Weights of a small GPT-style language model, trained from scratch on English Wikipedia.
Architecture: RMSNorm before each block, rotary positions, no biases in attention or MLP, embeddings untied during training, normalized queries and keys, some layers without attention, local attention windows, gated attention, exclusive self-attention, value embeddings, a smear gate, an embedding shortcut, learned residual scales, skips across layers, capped logits.
Training: a variant of Adam for these matrices, 738M tokens, 11849 steps.
Each number is 128 + 24 x the weight over its row's rms, rounded and kept within 0 to 255. Layers, rows and columns count from 0. Numbers have three digits each. The size before them is the row's rms in percent of the matrix's.

# layer 5 attention value, 512x512, rms 0.0427, rows 105-147, columns 128-191
082:118120097132132135142132075105101167121141079132111150116100080119102088086132151124118153124120131127104111132163127145190121183116151129126080097119148138080131147145147100132073180111119146
077:107145156117148138130144147170152126146120106110137139094119121101128102134133096073120121111119148118113155122115148117083120114101115095138145132106123108113083114124116145139144122171127109
082:150106118130155147118131101118106112098101125117140142099100113101112071125113109126149112184085113140102142102138112134093137154092135110126154127135102081104174133151180114107171117090103116
074:152091155153142143135130115096115132082140127141133170137117135142136108143167153157112097161134129120125146127114124112119149148123143170108134078103137111154180136168143165152123157112158116
078:129149135156083058140127142163173120106103101125127108127158149108145154131103143163116091104086137132101112129115118118133106145127152132126118117104146129104141119125131143135131104139131070
086:186148109110214110122115153100104116101124108133142100114136103129128153115136101139133095128125152114112112167130090140133094090126174102163116151130157137141148100130130154126087143098142135
078:120188113117117185141106154151119132146113151123125124148152086128157128135151153120094148146160126148130135168146139127110116135119091158142148078106166171123136141095115180134081158067118131
085:096149132130118153094139131103119171131140139082093092098144139124084095126137128125149148152172113158140170070142144127105151106094122146132153155120119153129113130110154110150188145166145148
081:114129109155176155117105086158097165145141130111120149165134077156106131110118123113172142142132136124119141098129179128121066133112150138117076129140136099115145116138146150141090139105105122
080:118118141135108117139104141122147126160118121092116143153137144118091120128110156143099118076111143112174090183122125132122163096138147116119165131122110129162153134121106109161112115114153127
083:109123098108124157157117172062119154138172111131139127115133086120127106105138078070138093119129108132162104118083158105143123076173111127147124164127116120104117121125137100167106131065156102
079:105172147112158128126126119099113144124130142091129113163121125123094114165151144139128163100128116151093153157095124105086130109117149152133143121127121107153136131122132167173177131115147172
088:137119127118147138171120149135143128106089154173108141161126120127113126086103113123045136130112124131145094092146148133153090120137096158093131144162129079154146148127147105155111121088163157
076:092201080111135181110110130142115145131076149134111125166090090137099129145104166117102168166102134172137168165113167122114136128129142143106129134111117097146131156115140094126134128096135164
081:113132100125110090073126077081093155148154158074142140122140132124102173162128089151170117125141104088143108118062095149115095086132132105156133151140106097107110111123148153115172127126133120
080:135129125120129148145138135143064142123137087107111106137116149109164099148119179113181116122142135096128107129165155151123102142130121146126116134126163142132155142108135156114088188167134130
084:146184114122123153128135122166117145131103138153078118120167108091138131138125125107090171133137131164168124097154135113101135098079114157143115119081157143151153132120117145141100173125138163
077:150056087142120125155109136158126144143126129141121163089115123138133136116141120166170080131105129129093134153134125119137090129146126082170100099112122162094101124144162122131106110116130142
074:140087123125098155115105165181125104187154152101118131128123139130107168146163114085169125149113118073147146070114170100093100130111096104117151125134112077117116130125131177124169108165134124
081:104096129129158126160142128157136144124131142124111122074058157153125127134121096131148135106094123086138111160104158102142115123134154093141148134125105092130148106129139139145120149109135138
083:102195132120139123146094111132144140112146134132126136134168130123108118117137123052119155095111114103131103113061128111121127114135151147092133128149141113088129117114134136115171124061110167
082:123096169150100108106148133106148152101152083147120133096127129153145145127119116121159159116127099118129138138120124115128131154138132119133111072137110138106107118080148121134160147140074192
087:128166137125146123118140107167146133160152075162114154161101142103148102148136104098126137154168136118089129092138100124086124152114098198134105121140142129127145129123153119182112129199106081
092:147120115116133177125113137152117162118157098131139119132122095156141080148140073173114124111136124100170150146118118130093129151127130140131150142157123154080117144106126124106136140132124094
106:129115144108146145085121129098125158126120104130132152137080090112132130130146122116143132116147141125127121093144137132165201143144109121128111147132090150172121126148102095099132149169139115
104:120158106129106143161117090124101158095095110142144121125140169129162127144142133117129125150136112136124116134120105119129093136070133102147126096124182101103144134137132188136166128180127128
097:134117127149183108114123054123124130061141121139130173150144137134115110114159107133162137107118147142101080151134134130160113117159176089122126076124147149124133136169175123158178129125176093
100:142079127160138134111108110132105150167130145152118095100126096166124124156100131180150120130118117110114124103140184151103076112140137097126172133115107115086122144138157136156100106167171151
090:141144122110078121150142128101123141123147095139131118164107108134117124105152138153150143111143120105104099153145119110179133136121130155158119116153147148114125123137127092121146165118147117
103:102118098129141153131123113129145153125126125108146150117121094145190145134152162108119150099087115162162155146154124133127103146129108132134132097148124119122127132130135151099156127101127101
106:120117143132062112109084097140132106152109145118118114152120157117092183137131149110119134138108160115144163122155171116108120119127125128138158120099136134168139118105138092085078121149160150
099:133161126156158061127131143078154140150127126087143154149117098119132095155080117121157113093135122138101140132122145125102144165099145119114125159141128110144145124159084146131159110164147160
106:142159129144147116131125107082097136100133139084122103092101126111095125103107117125078130109121123148088161129136162123071148119174140094121133108114141138103163137118100147099133126101129101
098:134129168108102109075127145106140125114135133081128138140069136154103164151144133154143103107148104151117114142078170084125144139153127102119165123139118148136134114115106138098138111117129134
110:142092094128134103141149141123134127151126133127126146072118115094109106165127115144071123105157113115118157129113153128090134097172116119122128096096131138137152110147123137130137131182145100
096:131106086133154141133157123140098167118165117155131149149130133112075147081136107105094134124114112114139139122149135136095131128181111141123153144163102148105166150149124098065108128168154111
091:129137131157138116164135114132164114109159098109113157086116157115120068098127128083123160129099146110135155107136139153102110152130123141143103118081169073125099132126129127169065131104117126
116:126074135145162113108098138131097138123169136128124137099163145124107162106159103118129107101135142126125127135131178137176083131110142154098129100091137111141100157110165142093127121119176113
090:135129104132103146126115107163111147098107137169116114189160133124090125123124129169114156158126103109141143165126100116103089133118117125127111106151098136084119112114129125109165113076136134
089:100111154137156124124073114100112110120098151136139128132098108131102138135175090154104126120108086123152088141098102159088106102186075145155194121124089132107110120108152143074147117125090148
076:148086124103140081140163073166107120123099152144114175186125077124145146110150124175134161104121111098103112125180103142127112151180116126144162122121119233125174099161152118073129127161148082
098:125135168145085133151150133120143122104150090162121133105087152118095144157146119124126132127142113117125100112157179130140094116099165120119110088119087064119064129121136096168122118091148171
107:123127153126099135148127101083128081197099129128137142154105114170117139123126133104116120095122136119125100093178130140180111139139149137118125094118143110153121116133136168152098128153108164